python train.py --num_hidden_layers=18 --hidden_size=128 --num_attention_heads=2 --num_key_value_heads=2 --head_dim=64 --intermediate_size=448 --vocab_size=1667 --hidden_act="geglu" --norm="rmsnorm" --norm_place="pre" --norm_eps=1e-05 --positions="learned" --qk_norm=false --attn_scale=0.125 --bias="all" --tie_word_embeddings=true --parallel_block=false --init="normal" --init_std_qkv=0.0561 --init_std_o=0.0696 --init_std_up=0.0802 --init_std_down=0.0802 --optimizer="soap_variant" --learning_rate=0.00857 --weight_decay=0.0 --lr_head=0.00786 --warmup_steps=200 --schedule="wsd" --decay_fraction=1.0 --decay_shape="sqrt" --final_lr_fraction=0.0 --batch_tokens=[32768, 65536, 131072, 262144] --max_seq_len=1024 --doc_mask=false --train_tokens=298900000 --max_steps=3187 --dataset="wikipedia_en"
Each number is 128 + 24 x the weight over its row's rms, rounded and kept within 0 to 255. Layers, rows and columns count from 0. Numbers have three digits each. The size before them is the row's rms in percent of the matrix's.

# gate: layer 9 MLP gate, 448x128, rms 0.0828, rows 352-418, columns 64-127
# up: layer 9 MLP up, 448x128, rms 0.078, rows 352-418, columns 64-127
# down: layer 9 MLP down (transposed), 448x128, rms 0.0806, rows 352-417, columns 64-127
gate352 091:159121191106090094141111164135115141140117121148129116116116123124095122103144133109128126106118145098101134141095096087153139108108147092174145132128119060158101128079142078110154116124145130
up352 096:178126201165103100122096155113127107107110147156104149118080119088126144119109108129138114122122127108116147107133160132170141113087152107152127155078083084111137182137154119134136139138117131
down352 097:139127123135163169115173139129126109132145111092106124167156162158168132142131134132094153128135097144164103120173182151146140137147116155117146127143128186150142078150125151136103115114153111
gate353 099:143133095129124109109123130100121111137120120157146141131126124138116106115124132148145128159134101109160184130159130129049171132136143108145162153169081121115111140128101104133060095106169162
up353 099:108157127119106107148106139143119140136173089110114112107162144124138172116102166114165110095165132099135145158086109119114142131160107084153143093163111112165117143123136161130164132086145128
down353 105:126133153131164125136072132178124135103079120154097104168113153136103150148133157106131164118126151124156106099165144145104180092094087135145114117111136094117117152183109128115103089137128122
gate354 100:117158082124133146142114147121147123127141140144099156146146125121138134157097090076123116088156156112125094134146123128106143106138135125118132106095111135145130139133132124126144124116151134
up354 101:152137144160139130123107116144126059163191139095100148117083093126161128120141163170140138119103117125111153165145159089129140120116119145151149128103144116055164141100106131130166097121090126
down354 098:140131127156142156107125136133126164124139114153150157136119146123157104108092145135092167129152156114118074141120130128141152142123187103154133147123152104153149126126126132100110111147161120
gate355 098:116138092099119100149129152144118144148163104126122109135128118118145141141137171192138090130101095106130100129147097126112123141103162154119143115146126091141104080085115080162112106135151170
up355 098:150149101130119101153125145147153110120157150137128164101144109143126118114159088166148167151113109138149134140142148120107114136128175117083165133126141123149130118113099153132105100097157121
down355 097:137123137098125145115070141096081119156124108116137104115166148149117111094164153132121133111176169114149136131136116120178143112140157172132135124116101101110120098130155156135135198138180102
gate356 106:101109147130163126172172123151138105135174134159157154138160103119123124195108117124153131144087136087117102096121110114143106127129078158142135114122131115140145178111117069166176146130168148
up356 098:149137135124143205150134138124153150144125133131091115117153121173108118115149143156138139134129177129116073150126160124157165064106115114141135097137107135189097178115163143164159168151138124
down356 094:118133136092112092126100115165148123086138099117105105133110184141139065124140100126161112146141131135119169121126118137114141120134152156116104108095137153136137141112137152097088089171121158
gate357 109:098111159113117139101140126074126148099112127151123111125149149133149122105096138151148139104129090156121173098091181125116136143104122104110102101157133142080095086105135142144076133140117131
up357 098:154178123070141105140157107159100115135127137133155118174145105134128115128121145145122102116108168077110130133164163149137164106082138135116103115124138140144139103123156109129147125106118173
down357 101:105088147167161144128111159121161141108116121118106151142146161115116134120118138103129156086140085140110176118080120153146129118091123091110149153103120152068123134123102122131098147156158149
gate358 103:108128110129168102151144133178119103134154123135160177138118171148130129151112109126139131108143126159137145182115126085073118118147160155113123171094128098123097191119094097095114122091107134
up358 102:120111132111099131143139089100139124140113105098185114135157121135083138131170122160154120116170153105115100113128153110142160103110137067153150168092093145188130081162137117114114125109166136
down358 096:120110141131161091098127179119112137117129146106118123130101133100124096164104135147134106141138077147160132187147162115065104146130133144093125126110115097106151128121113110152142140139094133
gate359 092:166129167120149104143141141128114104153136174120134134122114146172102150100089092143128085149135133126148134136126118159161113136176116120140095111153136197099126117099101120107104144150133122
up359 098:123185123106079174124107121130152128101097126132150162091132127093132128135139173123092128115164108125143085143106109110108115173147113096130134122145148130112137090126136104096036130141134116
down359 099:153086115129118144125156144115142116145168077131122082150127097164123126093105113169135091108092157099170099128146132136131151135098140118124108120130105140123110106120154137087122108121116142
gate360 106:135094109179127171150115134118139151139118117160133175133154116106140151090139166129155169099125108126092157125101144116101107145109169130168121161151111124100131134136139080148125085084131152
up360 104:090107095169144148150128145109113170100158131144098133116121143136115172125116116096122148121136120149137148109137143098097128104152138108115128159158156109143123112191158131139156153091109089
down360 106:128114144116113130083114149134069141140111122150133170133143128150124127152106133119129183128101142119140121111139074124139176112115113145139109122131125100128076142177128139109111119149097097
gate361 102:127132152115145112104116112123165119102168127074169132163128150081094126139108157142113105141134126110173128153102103158105139097177156118119054156083139130130092128095107099135126130138129138
up361 099:118102180146114135114086124119093130078109109148118130134120106190117174110126145177142137148094146181131117125104120150113108153124156149118126166135154115149071112128179168132140117110125110
down361 102:153155140123144129089102139098108129145124116127155113136093143100104131098143131129154147159094124132150125091096097107137091120183105157131154093115115165160145099131150119114110145134125109
gate362 094:139163127168170102124145132125112140156149100135081130119143137161122155133106127133111108183206157115109123096123156103128167120112114114139093104148086113157148117117128095156100152158161145
up362 098:114146103057127121092103161128107140109094132126115104146153120119145152127097149089136159139120141077144088100113100129123105098145104108110076084133155106149142098138161145100115148114134146
down362 091:132096093121122154108158107150127107108172095107192167121143124159115123136141152102155132126108134129150149184196154111127135121115159127116127140118117109070130137113128116125126125155133167
gate363 100:099149142114178143145121067148171090097136112097158108104103133148146060130166084157161125132139101153164143173116116105140133168128127142095149140091118092122122155138114142156119105185151123
up363 088:110118136122141163126151117111142116114140120133122098101114156147098137125129144161144117132166145164129156120128098083134187121144139106138096110143120143130170103170088117117108157102118140
down363 096:144140128136102120095156140140099150177089119117128143142158087113124155146087155137120142134086129093094148084126150115137122140109082135127134127107135125132067125112147110088142118104141091
gate364 119:120113109123153098125135164085172154095118129171148126158100114109107130108131174113111140134143119111149113138137122138163116125117111117105162149127110126117172157145077121184132151138128151
up364 112:150123087164131139160119135124109142100162119139105116097105170128130114154115142153159147139118142138114186160166130117117110104166123100149131134130094085154129101138142120099153109129112151
down364 107:116100138097135140129119163112156092138125120135117073100132133105152117082124089129176100164103126187163165118165163117104150109094139115127091168108131136103127145118087136105116137128106117
gate365 111:142117130154142133083130162202109094136155117136152107087117116138125095157140137095142146118168107114114160121137159125096100124105105129156153121105097126156104187122112128151134136148062182
up365 106:141165134137125176114137148149090139147072172114104110140109117126167117136131158074116124142106122100141136151105125113138186114148130121134106114104120101085144141108156158093161137125148154
down365 099:162103144121116086125097085106138138144114116112123164114121143175127168121148166140107139119163150116129110121126100173156130154118086056145150165141098141136130101159139107162136113081102099
gate366 089:141126162095132110181142132138131121145131140123085149123118124123113129154096094078099154161138144088146081096112091135126123118092129123160115132097145148122167101138113121090111085118139124
up366 103:127117137103132179181117112139072108122090192143111093135129151111114122142119131116142103176123151120142136137138137196137118133153134127127104118149103115092141122125145175099160118095124116
down366 085:198154128113120118172139135122117169100106112111111135105083114169130142193116116107105104141138177114061129098123178112107164138143169158162103119159107110142126113173123172102136078133146085
gate367 102:108149131105125128133157135149129088126142107135147113171126145146116070124162097096078119106114141119140108126113130154101155108120136127103108115153174113142113136122129120199084145191132130
up367 101:156099139122132149149129133164084131140134121179123140126138127154105125166111103161140108161115085129105112119117160107171139120144093073158114148176127118095149086119172170153189123122139166
down367 102:134102164121146123153145147152135141145119142157109116151140094131126101126112120116165130127105102117088103161104087140123143107100108130124106118128084128138100139168103113142145126105139144
gate368 090:108133114145142093123099125148126148150097136126118087152083135120105100121148111144148143125126137152152095139102114134098088108119133185116141137119100128115128115159148099119149100098110132
up368 087:126130116154130139111125142117120148141123144157149098160102131104110138141201094146152140084115153134095122125116117130128132134122135098147101109061102101115123101116106129158151063157139175
down368 093:147154142173099159165182164154159099114123137136106148140125149097086085130119085102101101098105159113140169161100118131106134137159085135104156142132130100133109156176154103118097146136114110
gate369 102:117169144119117115142088116101090107096114154113127098119065127157117111165135131121138099103086091152077124130121119162106109101118144143110108134123125073112153117128084128128157130102137159
up369 097:132116085154104142127120111135164114125123104122150106129099126108131131168135131146139176155068187138154078120094097111127141157145107125167104159130121071127135138110084132128155086147093115
down369 101:155173173136139095130112112130097130100087107095126105093084110159151133165153113111130115105099108111125109174107146139158112122125156155134140134112158153148096131142146169085155094116153095
gate370 105:105113121116123138133119088121130122130118127144138148186130115144155105109131091155172156094133113128142150142123103109099110154108129148136147159154095144125149116127099109153088143100125150
up370 098:180155101107115153116137128138143129104134119130129140130143158154146163118152150110121118122121139160098133122161153111114143109121125154152106127159173122123140084076140167107115148126111132
down370 102:115161091126138124110162076130096140110091139129111138179088115107127151141156114180129101128141120102156121140130112130116119147153156115165090136134119121139148131111121078154075120087139141
gate371 098:095146176086106114126099151113068095158080125137136110150152087158123170134112161141133147143098109110124131156112115138159142128156146130191148126166093153175156152121117139106115157110153116
up371 102:086139115124118143130146137155143160153123106150111117076129146189110150137159136131104153132160165122136107155140112148093127096123140130150074148099165096134162098127160122107147099107098164
down371 102:116148118177147151141129142128101102119169117132120143117129129117094112143114161132118126124125136080160091109109117161158156085157123152124083145137137088135181122103134081130135162143120169
gate372 105:130107100135139125178130149126153141090132131135164120140150158139117137100091127115122151099123196151091091119157093121122133158142144100138133115134115159112096100135131110150166112111124141
up372 097:081128140093153116171175132100141110113120128161121155132132133131136147135171110140131160118113181121114110099133119131117072144117150140102090163118154139063129092167125154170133135052110115
down372 101:120154096130119118148139151187134148149128137129114182098148126183109118130078124104120156151101165124116141177151111162104150114113137114118154149158104124132143148104146129137125206183133132
gate373 107:145138140129155133120134103183142118132114107185114076158118126132143124063128140117111129121110163139143145134109114132154086134141100087112139166161146091126135094139162118164145126105171119
up373 101:129151154147144137142083114103135144129105126171149135160136065113150106093156125160162138128149145118113147154182147113133119107143111161106123133127164131113106149115114194152115151118144112
down373 107:069171101101121131138126150138145173086136147138122103115126107094093152145138165106130098113121142136150089147121096131124132095148140090117147129153171104130135106165167069095124089141123078
gate374 100:156130159186105162158120144146142154137139148113097123163095095114138131153139130148150110119119167106134138114171155083122102156126117136157119106124119128096152186130116133157118098109151098
up374 092:145096162099146146150106096163129110124161129126137129139129163119135137130114100100112077146078153109117109136115126177117103090110154119118157175095118116098121131152118173148154140163174139
down374 095:097125110137157121119123135116136096128129164108161106154095092108159154115171087142122123117101084114127136127131113187132097121124204145118113147095110156137138153093121112114143157088143182
gate375 100:127123089113128121105154108145113095135120106105149123111129125144141130129164122087126107132127142124081113121111137086130130091133155160118144121101105105101109192133093081123096117116144130
up375 096:085117147126163103109131121123148109136151093140112124097114100129095118115126133164088104136149158148123120133142123146120113134152151121105140102144099119132114097169152167134175080088153095
down375 098:128079144170123142112091109144083138116151129104156125148121107155151092134125128112134152131138081121152116141133158124110091152109138100166159123108109111130102110116095112138171135153161138
gate376 108:126108146140131158131139137145072153119128174096125107173131125101095105127141143135175131091116115136168075140087134122142125078128131124117175166114140099170100108125133153128142109162141123
up376 107:086128108116183107129110146136178118088135076115165132152098124141103137092171128097187090128116157150129112113116104110142149126105104079140153111116146094179157110115137145159148129133132108
down376 109:123137157106156110135095132142084116137056093122107144156121186108140125148166115149162125100169166129101119107132144133102092120107143125151148109054142111133121149117169148139135151143157134
gate377 089:085164082152102124096113131114094086109150128098148117145107092145143146062142108096150164132139129135121164160111126157174130115104142119134157151129096099098101097137137173164109128098117127
up377 097:143114119153134107141140162177137132117113123164100144121131124124121139110114095156110113122146130125099139115126127165139132110157134162111123148130143178110111054097142122124116113132112122
down377 095:115116116155113145115101147118107127163143082114119166114108127115122142166159112116131102139139165114107145107135101128119126167113159115169199129117094151124119160143091120103144154114141139
gate378 094:166118161183127149165158135113167132115098153127149140161127125120109092115129119121147131113088132126133122167161108124100112118139128141104119123158145082130156143061167117134085075121116155
up378 095:119164128155114153149132096128105149115115147179141112162129156090118127138119146164158155162142116123131166144136148137129120102141140158132151106161179144097109109149111126106156152117143125
down378 106:127130117127139138117099158120140135124137131095128143161127135132107088139078132136146097111128106159135100146116166099146112139172106163129121126084130105122150158065150165125140076113124154
gate379 102:156117191092115137181122089110058153124141115098121148121150157150173144109112151130125123113147073145137108138122104143106129143084145135167155122127118125108152106122163146130079163091127119
up379 100:106111123150137147131133116097134107146155130170122081134142130126115120147117113142161129109107119074102133148157135092071125132136125139114120130150097117124150121131134144115142148150069106
down379 102:120103178155136111148144107148155154128119136084132118157124158149146109159141100152122130120161105108111183135134126141137106140103164181141143093146092118139154134063164122129119139102119156
gate380 101:120142157135154105120154130094129088110092137106097127164108112142109141118115152159131139130101107108169145094162097091115093137135144153129170130128130124131084125132122121123141105061123067
up380 095:106125086110119096080139156118103070101111110152072120131142093118139074147128156138143096133160126167160109136096125128147109122146131154113110139157117154156155133131116090133081129135110125
down380 097:146111079136113138117150119200138135124128146113128109132114100103107154167147133132188124146118157152153116101174124177118118126091114117096144124124099114116109159115119102150157119104155159
gate381 095:134139154176137138158129148133113130148118099151089133156120141097118096171105115107151125126096172133118135170120079137184114125092152151141156143145075114115134117148112119121122136121140112
up381 116:077138090071150113111113079123098153137127167111141148115144128188109153080132113148136152127107116142148128122167115162130108112160129124081150105118183125154106125109085120148157119114078109
down381 080:124118112099085151109104080151131098119149171090137103118118110167117098103120135123068100098179097143125135110134155176122106137171073169107133091094146084141115117102143083139116107068116135
gate382 097:129129145110141137119151143126156153148106116119129164125088140121069148066126090085114133143127084144082152105106139149122134149143086144099143136148173106099170141131090126146170112124128120
up382 095:106121140086106083149125124166154124153172085081135110127152110103122144117128108137174133158175129131106100123126150087089134130137084147131110131161082132156173145136137105132098119107146113
down382 097:140113099114100120111124134143143151138122136128120117129113167124122113105133102094143143146136112130117134146126152156104141163106149132109173113158075118143162119145120142158143058119115167
gate383 102:109092125122147136131125137169130137141135147148181146116157142073127126166162156162093156146123111180173124109152145068105125130120119124126122128155157152129117170137130100130108132116124144
up383 102:177134116151127125125092120134069121090127134074088098135146095121115135114111130139059126146123129123145141139138118125127153145074126133175127109123096111157141147131121177145158150152183151
down383 099:116113139108155096137109116117167134104166154110118099098130148136154085129091128133145187142121154167145120144100134137082139109135147141095127132150152156125138131110096155131141156147122170
gate384 108:156147083131121127145083148180141118129105146094159073141071141122132145109118119134088137143140119149117122110103103124104143111079103115124111134133129132138159115120111126139148098081124150
up384 104:101098140133131116139134134087136117114132144103142182110135114109118124162160162105114083116134086180102173130065154096139162083114125131110132151135110120112155114127121096123119130119120137
down384 111:122130123142117130124129106115159105102093103155137126154184129092144117179180154085139130108121138105158150137152108147063130083178090148115128112136105088100109113096132119116116144101153105
gate385 107:139107177120188176118150133129155100140133132138137155130107134126116110087102087149084173117127100116121152159122108148097126160121153111093095105117098102135134158107070104127142111102117110
up385 104:127107155149076126136167130109093131147133172090093167134118121118114178155158102147165123164081164149106109103132149117113122140133125083118114123113105148123124097115172117089088146120114121
down385 102:123146107132144148147092087136125167130135121119160182118101140122150090156135113138106175137105160109130182155138123150118139131185075146085113115120136114098141146097108113115104088143124154
gate386 097:122119120124152178102162121120156123144094154147174153138128125101181113103161137123164130128110133188150154146131093142128141153171122088154149178141139113086106124086108118121166113130120117
up386 102:116140112115164110130151109147144118130155121060150109121107093138111129125134136144149135122143168133108149139129142120155173075136103181083116139134149091153094146089136160102177167164142142
down386 104:131108098095143105162177098175132120152117114164143121135117121129134102172136131156155142164101107113167158123127118116051119118133112142117136088130111132140146142139100143179123118107149163
gate387 093:128134142116109178123133118160180096131093103203063136135093102144109134122099123136165125136110141125144164141138111151140153135123151161150131145130119139117130117100140098115127151113117134
up387 100:120142123124144119104129128135150099062112136167147106164127123131126084137137113129100173140153136116115091141139155080145126137098148163153182140149156146168144146113124160143102130152144156
down387 089:136127135102113146190136124121126149150109127141126135120082166124108134115157141080188054116121141132114140090144108134158146125139131065147129122148135158086081131127147114075137082102154134
gate388 101:136103127131163141198114143125135121141086117089128131137117142108137138190194158127159069160126099141132133115106127145099140144116169120121116159114169095102150144131139148137135125127147097
up388 096:097115126100142114102158143093157088119105165117120179123128069091137124135108127120120140120156143167139137124152122162097130114104139181139115153093114124132136102160112117158109136113143116
down388 101:095098111099101143101156103128088109115116141115144139132112063180132098093133119116098159116109098125109091139102132157126094136162080119133115073117153089164111130096129098143128160112152116
gate389 110:105141152159143129138108130139114125074164156127133131104139188123130132122112124142178161143140115100106099159136133155143186088146165158116118130154111101153123123062120116181101083120117140
up389 091:092130154152129125122139111112095155075099130096130077118124141157068137154164104102098149136136173097122142110102130105147136128158118113140139131150105176161117156130162099129116112117124111
down389 099:147169169131115108080128105134150110109136146104111139140123153181195099169104138131092113138133110123141117166119126117140133131120097121117126130131156123151128119101130147139125109173076160
gate390 095:162145137144144106138139139150158124080171112150130171144143117098130129129127136122119106112141130118132164163082089129107110116069131092133143140087081082154131113128126130121128149128172139
up390 092:124140120127143147118166140130119102106153124098128089138093163108128092125116110085120124108151155168116109163125117104119114130099144140098139146150144144119107092130085141108156126159182102
down390 094:154155105142141095101139139117140119123084148115128135172124135143137065126131110126123100124146124139122166089111158168166171118119116131150123156147111131155117165119151140113138134088139130
gate391 107:138154154115150180137160145139112094135112108157146098144134127163160114133097135124125117146186159134154156083153149137117140130160110111121138176152140134149191120100098091172166113096137152
up391 105:129160167148145134151124096126124102101119165111125159118111181136152146130091127144161119097094153126139125161147140147135127136133110102140096111106123140146125112118175108133155122113097170
down391 108:144165093103119086122143136132089146093126092131140136100147099131116130153100111109116123134120150160137116120158123155109093132056102160113080114146077140127165080132113130097101114147148118
gate392 115:112114122119159113084151121146115144128132126112117148095097130121145101132133124120093135137130123133125150148144109081152154097124151188142132145171110135157135144104090138157094135118131139
up392 110:104104107177107146131135114120139129092146139103111151134125128143145128139155139082069143166144144126098130138101167127128108131147154126135125146172142112134170100085167171177156127124148099
down392 107:141103129127130097143145188079147120113098150166186142116146117093122157167135150094091123119109146110115106140111121110155170133137144132148128108118070113090103091171129102112091088151095143
gate393 096:127087132133136079175127159131140079100129131119098146137114159116161115101132148130126148107116117088133125152152120158146173112139145174073113128127078165119140126124135129183117153167107152
up393 092:135174175101164102118092119109108152134123122120140155131134094136162110081144113135141152108083148107067147094108116149138075158113102181127140142114148130126123162165115151110102096138167164
down393 097:124127106170101144129130104145157149123118145169146137130112090123126133147076106111115135112134175096123163147176145115108123139118149130125158118112081130145129105117119136120094149116125120
gate394 102:172108132143076149164090154065137213127114145134144084148114115185105112128109150100148119127134113156127154156169117131107107097130165124169120123092137131116138104116135114101134146138130163
up394 099:090149142137115160177115126099151156141117103128146157126135167150139129142158141158160158113120122118132160155160131125123106119156117144154116129174121086072092164149087140122102167150173190
down394 100:101120082121154117082141125136040135111150123118151143103113112130102124145137156080083110099154154108114105109119100148107139149139133147103112135163104099117128111136132109133126121096101119
gate395 107:102130117155182116145079133120128099079122167099140123130126164144145095101159147114114126134096128145132158149163106141106143105140146135173113166133148120108137123111137147101100153152099153
up395 104:111120143074143153132105155120094122092131134130139118113130115129127134105111123111110154153129169160155108152140134129080145114170151132124138125142122095092134136125130108155149102152138131
down395 094:125089125176148136158131140116145131107193093151132133137157131154171130137134110101159120129118103166147132164178132116096177072139098115116120130109166126082110152118148174101123120112157111
gate396 097:111156134150101137131086135116118124117116118156152098162118169119152117091162144108083109072137124150101099160106124143146134108108131119123114106173094142089169149095136116124128120132119119
up396 097:140161103121140111102130139149109168109094138062154106161089107112146149124085112116142094114099118124094075168096095128127170143147134162125137143143127113145129148098124122075151143138127158
down396 102:116117137125110137102170148154119139107115175120090139157142150152089102133095128112121134122092099161113152148116155153155160096144136160152126127133143142099126135144142174102149126138154148
gate397 095:130136163139131119135127091133148113106168142086189149102142120123121118135114133110147165084131145122154119099140105146143080186119119093141126146112103115123160170121119093096141091150092106
up397 100:138110146092112164133162149130154160121133136153144143094168152161163132123131142124125118085140129136102148082150167115117166130081141111177111141148105135151140131100133151104109152154126138
down397 093:140092102159088147152188130161120103111157125151081137156150139110106110143166120136108169124142114139185124098114098104138127150109139104120135123184139154103171167135137094146121122123116080
gate398 096:096143133159118138150142156091158087123164089132138149139100142104127170103134132112134120141142140148133121146147102133111098165121180137120128114140173102123162095140138130127096141148139132
up398 109:107107110127167128133106101101148123176123110107088108108147177162135140131144136163123136125161130104101129134175141122158129106105149047091125144115146111119117125138122146160141101114099159
down398 091:158105098099182149146125141176141099133138147136172123114135159166113137098163140127162124123143124179126085115101108152131119112098081096106118104129097118125156110095131110154145118140168083
gate399 093:113138132138172100119131161187097131161137124124175118128153109161162146136096106124157133110164084136165135125154121136166140122141155138107136117135104082099154107123112131113128149118121160
up399 095:123120128192120120160127131140105120104144109114158122154121116117102130148138121145157105114174143135131127139115127094143145182095132102145103113119170082141143158130118149126088126138121078
down399 087:094116118123127109068127108126148162165104136161154089149152158145128108088144137076151129088162121183178141142133133138165121117130180116142124076107129124162153077127111117135116113099088157
gate400 104:155128083143146123120122111138139170106101110144152147107113152103173110098121099106123196137144134180137104204124156133137145116137113117109129114075106165124117163168107124131126113138098125
up400 099:134121122120126117133105147106108101118081118094105123118105077146127169114119197096110124180143094122119096141108108103131165175137085147125141171157115121110101163102113147147128123126111136
down400 095:124105116156160139094145107170169135157163171142160131103148099082114129099134098128145148124128124137107146127184114131142099106138132148130112086124105130144177099121118095164138120126070133
gate401 108:139113155173115156123137145154156078100119148130135129175105136074129121159158089097102159095141134154201134141180101130114143105139153130153102142126078115135139143115115158093089104152108154
up401 105:125111142098118116118118172124124140128112075179086105165148100124136095117126138102137113124139124145100127144150139148129133098164126127117134160125099154160150155159167115088132182163161118
down401 105:100114113129124130148152114065137165135106142119111089113185112110082121168123145120115106162108113115119112087094155138107092139134105115094130141123128140112121081118118130118156111131129120
gate402 112:150154126142120108121178116141093093154153133110131141113102127112147097144125119175137122128179085129120141119140143126090145128086111132074156137124107080126124127146139158107128110117172138
up402 100:131144151116125100148093126119125151134139118150145188125142148154115113133105148129094085105139118085128106125123134084131154130126184122172077100121128157126087098130136154100103128109118094
down402 106:153115152152155104108112113159125116140125131145095112133129111117127079116165167117129114126109162154131132133158123123113128128176085165112095099113132142159095136127111119167105120106141132
gate403 112:134124167095094147096189123159158103126084126146179141128100143134138143086090111110143112147129107124134119134114098153121132124091146120105099112144136160107134134122139124120178132108153128
up403 110:155175167096095147133123128130164108127167160098116126119117094116140103095156108122087152137167094123145107089123127135122170128097085111128153115177120139105156173158134123118116117116163109
down403 111:122157094148110116150073125138174131148180107129130081112149133104116111147134135141149102128124136187175134132175125114137097120107139120095146133136106139139140098119154199106094109132104130
gate404 099:143158125174098155129137150186147139100149143107144122180161141115117129141141123139162156106101137147111142146178119189133112112095113139138124136144122157141198113120147133098104142128119130
up404 107:123105136149119156126100155120099111128150098160080142130104148084079136121150155067088131076135131156112139134121138069134126143136152110119081129101114166159148150107164180138142144120154087
down404 097:115140129135119137133154106125168129032174114141115104100121129110123087128077122165118141154110159123150126118116091105125147105162132146168116116155156153147113137119137127115097141162131176
gate405 103:105120186124114116101091101093097143144148110088131149139097113136159157151166119121094143131119130086117116131124148113129157156100134150093083147128150119115131158105139131128132129137144124
up405 107:159123105138137139186103121118133079108130119124120168128142179160183140099140140174173156064091140112107153135130140158141117110136117168172143122122163142092138140114116146081125094163126135
down405 101:124114112151132128123127120158143140132128121148078091083095119123149129124107123127122133141127157153131181136110122121126128128137149151081159123146135121116144184144112140147138096190127139
gate406 103:140105161125107099104139141151101092124105156096124114105086171122147180092137149182155094121145125116085131101153117147160130123167119155144148107136130123167126144101137144108120114115155116
up406 107:142128123133147149099118111082150094161131127185125158115122127110144169155116102118132115107117134103126119097131127135082155148112164115134125154112084153109160133142109149133148087117094185
down406 117:168105125133107141120132099094151165170106138150163123135137146136121166115125120069125146087120102111119109158154148124117120132087117113143146127135175139139136139140105142084099138084045105
gate407 090:119143124153139122144106111129107123084115135124151140126177119117140107125153136146192106093139152158130111105128136143135193129097093084119160170112098110153130082117149111141120154131117146
up407 088:125076137131101150138147125161118141130144176093143126114110120115122142108119118091037136150139127127165176165069115131156165103124155125135148143088103162167145148152143116124166137134159121
down407 088:103119119088119098114126120119129135174108156152138100132113176144103182116120112155144124135182128126082126093165111162124096084163115125139097102121128103138105108124098135142100125133112154
gate408 100:141145124150155163148141123140132116129096130092140105139166066118171113125115142152091132139154150124143085105142122143127104112117145104124121121081130106106116103153121126140120136108163122
up408 095:146134150161150098118164134113137135157105147200151122146119147090171129127132107113178097103139128120164139158128129107110135129162182105100087084110106138144105091118150142115068109105153117
down408 097:114099122130122131137128128111176108129143142128176122127109146104143140127145127137139153124084142136127127162121087143106148107138101164098162131150119162113114169086146101116159180140077183
gate409 088:144112138125134097103139077153137152143090114138153158126152164119108121108121137134152110106117060141121140112133123137115136157113124090074182136183130136123139154112143143144103120108114154
up409 096:175108168144131131116119109155168154128131094077075090144147121144099155130131117107099088122165116112121173149119154130104080134111107153169142137146054118113156077115122167114165146150140141
down409 100:142147032117113147126145143153100111124145107127093085126100115131156137147097079144137118115092120145120126142150119103122155127151086147114159123147131131130102106117089093121173151098135162
gate410 110:162127135141195101101124174166148131141113125136133127150107144095133127115081176095127159118111130138119122167111113110133124134167113158094105089160124113117146154127111071161126148134181145
up410 107:106116081138112144134139116126073166136124116121120142164137129161153127115122143152171115142125110158135149135135100129138101125150128118168084117110156095081144123176131144128137112190110151
down410 111:105138113132068156123114172179132136104168105130121113133144157132153127109126094104180080134124149131159152104177144128115133122144150106124108103076125137126125111122129103149132136117108125
gate411 104:105124136147140105139170123095169107150138095159145168165131151095088097123083099116137111154109135121115146120156119159137126160102045127131151139154114149129099156126065086151128114120125155
up411 101:166118120133151120127080112155122138085137144109135125133141074092112139131144128163160122093112099134107150126131127108096113145157164125123105128151150157122137141134179145131137124139150179
down411 101:152149141097120127116119124122130108138095149115158121194180085149118113119137201122122128097109126163144127146104147109091101157153164136077093124115160121105137115109110104125145169127170143
gate412 105:139102174098078085142138125126101135155081130132163123130116124117144121146153117135129100142141081121116100117153111142117176118157163077075079147141098155114130107151150133168135114151164168
up412 100:117147108135164131110097091142143136089119132141151107147125139118135122154137111123165082151155094171082126135122140125139111094114157098141150127124150121172114106154167113143084163097147115
down412 105:097124112122132108130102118171118165101144162168135121132138144115143148185127139127115122137095136090155118120154152106149104079126163176091117095085118138164121114084168127133129127125149134
gate413 109:155143092141096130093115125168153120113107109181146126141121129135106116125106178132117094102111116160152107132149109152112101114107138135157128128140132111127160131063110076146114101137127120
up413 121:155096100135121152136135125169118117156148146135169143117091166121112089137118152134177122121144119190118165152106134120179101120119123106118143137128132118125126131117107123143140125150108134
down413 123:138127190143096117122148134105094098114127094153134130128131145154160116125127096173157128115110128146131161163156071165157123119093143130169141147086139074127108107110163122140105150169138123
gate414 094:139109172126143096116125190130133146108141142089130127123163137109146153127128149121102123162148098127122115101157135115136167113139162104146167143118100098124135141153126143108148166129165156
up414 099:110173157140112126106128139086158132102151099147120111114124117102146128160124111124158099143102139100193126124162137151119169125157154178100095123138113153127125162164116069082117113099144126
down414 099:120130153119148116119124181158130096082192149103133127164142156156142133130108120141056119095124130171143158142158139130141124111127115115134140165123129151151154151102143168140143141139145108
gate415 104:103159101109095132131109133151117097125124098114142162181138151144142137157117140113125136141144136164147123095114096153105095131110108130161138140130158098147144131139153110155098144182114126
up415 104:152103101102102157109127109117118145140122088153181108123121070142126136157128132161122116134126103176095144109108143128124130129120133124127158151133108082119145110127131127098059107090163144
down415 099:091154130076118169153103106094112160126114150104076126108100136143104149133119149132108143172103131107100094119143132135141160140105092132137164133147144132078088106160158135170124141158113170
gate416 100:124088156160158100117094140135140107114093122142128099124163169139125087131128154135136210107137074137150145100120144114115131143102136088156150123106132091146121120121100164148122092174127129
up416 098:129129110130110149100149127129141112154082157114148141098187114111067130131124126125122172127109126146120148136149120147113130100111120172121104169148158107163108157167075158105155095138098110
down416 097:153105156144109150064157086183102153155139124105124104132130136157119135169150135099114151150127092059127109161127092128173143131114135106144149135140156095124106120115151102156183125151121140
gate417 097:171104101134132136080164182153123129107130125140139097141130114115114137121136115107148086138146126141160162131156127144074103140097124106122135097102127104107100121106103092157119132181122138
up417 101:146122131124124124154104136148158145089119142181120143147118150122115154096109104111098148122087130131131145133085121130173120100117142111124161128139107171115099092118174104095135138129136125
down417 100:130094125141107124116159085185100124140154098102139168134091136166167100151102109090125138143130119095139117122169141137138171150167169127154103132122136084150145157137123132140106136148115148
gate418 097:132145124127109140092124096134133139110139161095130144150135103130155095121131122113154113149184185100112190130112177128114147138109129142136132112166131123130147096098115153159117128135145123
up418 094:152157150082159113121148114141122114108117116138121089133134135145141114117189109076123070112123125062129100086140143158101163116136137143116104150140152094120147108151109165161107113126139127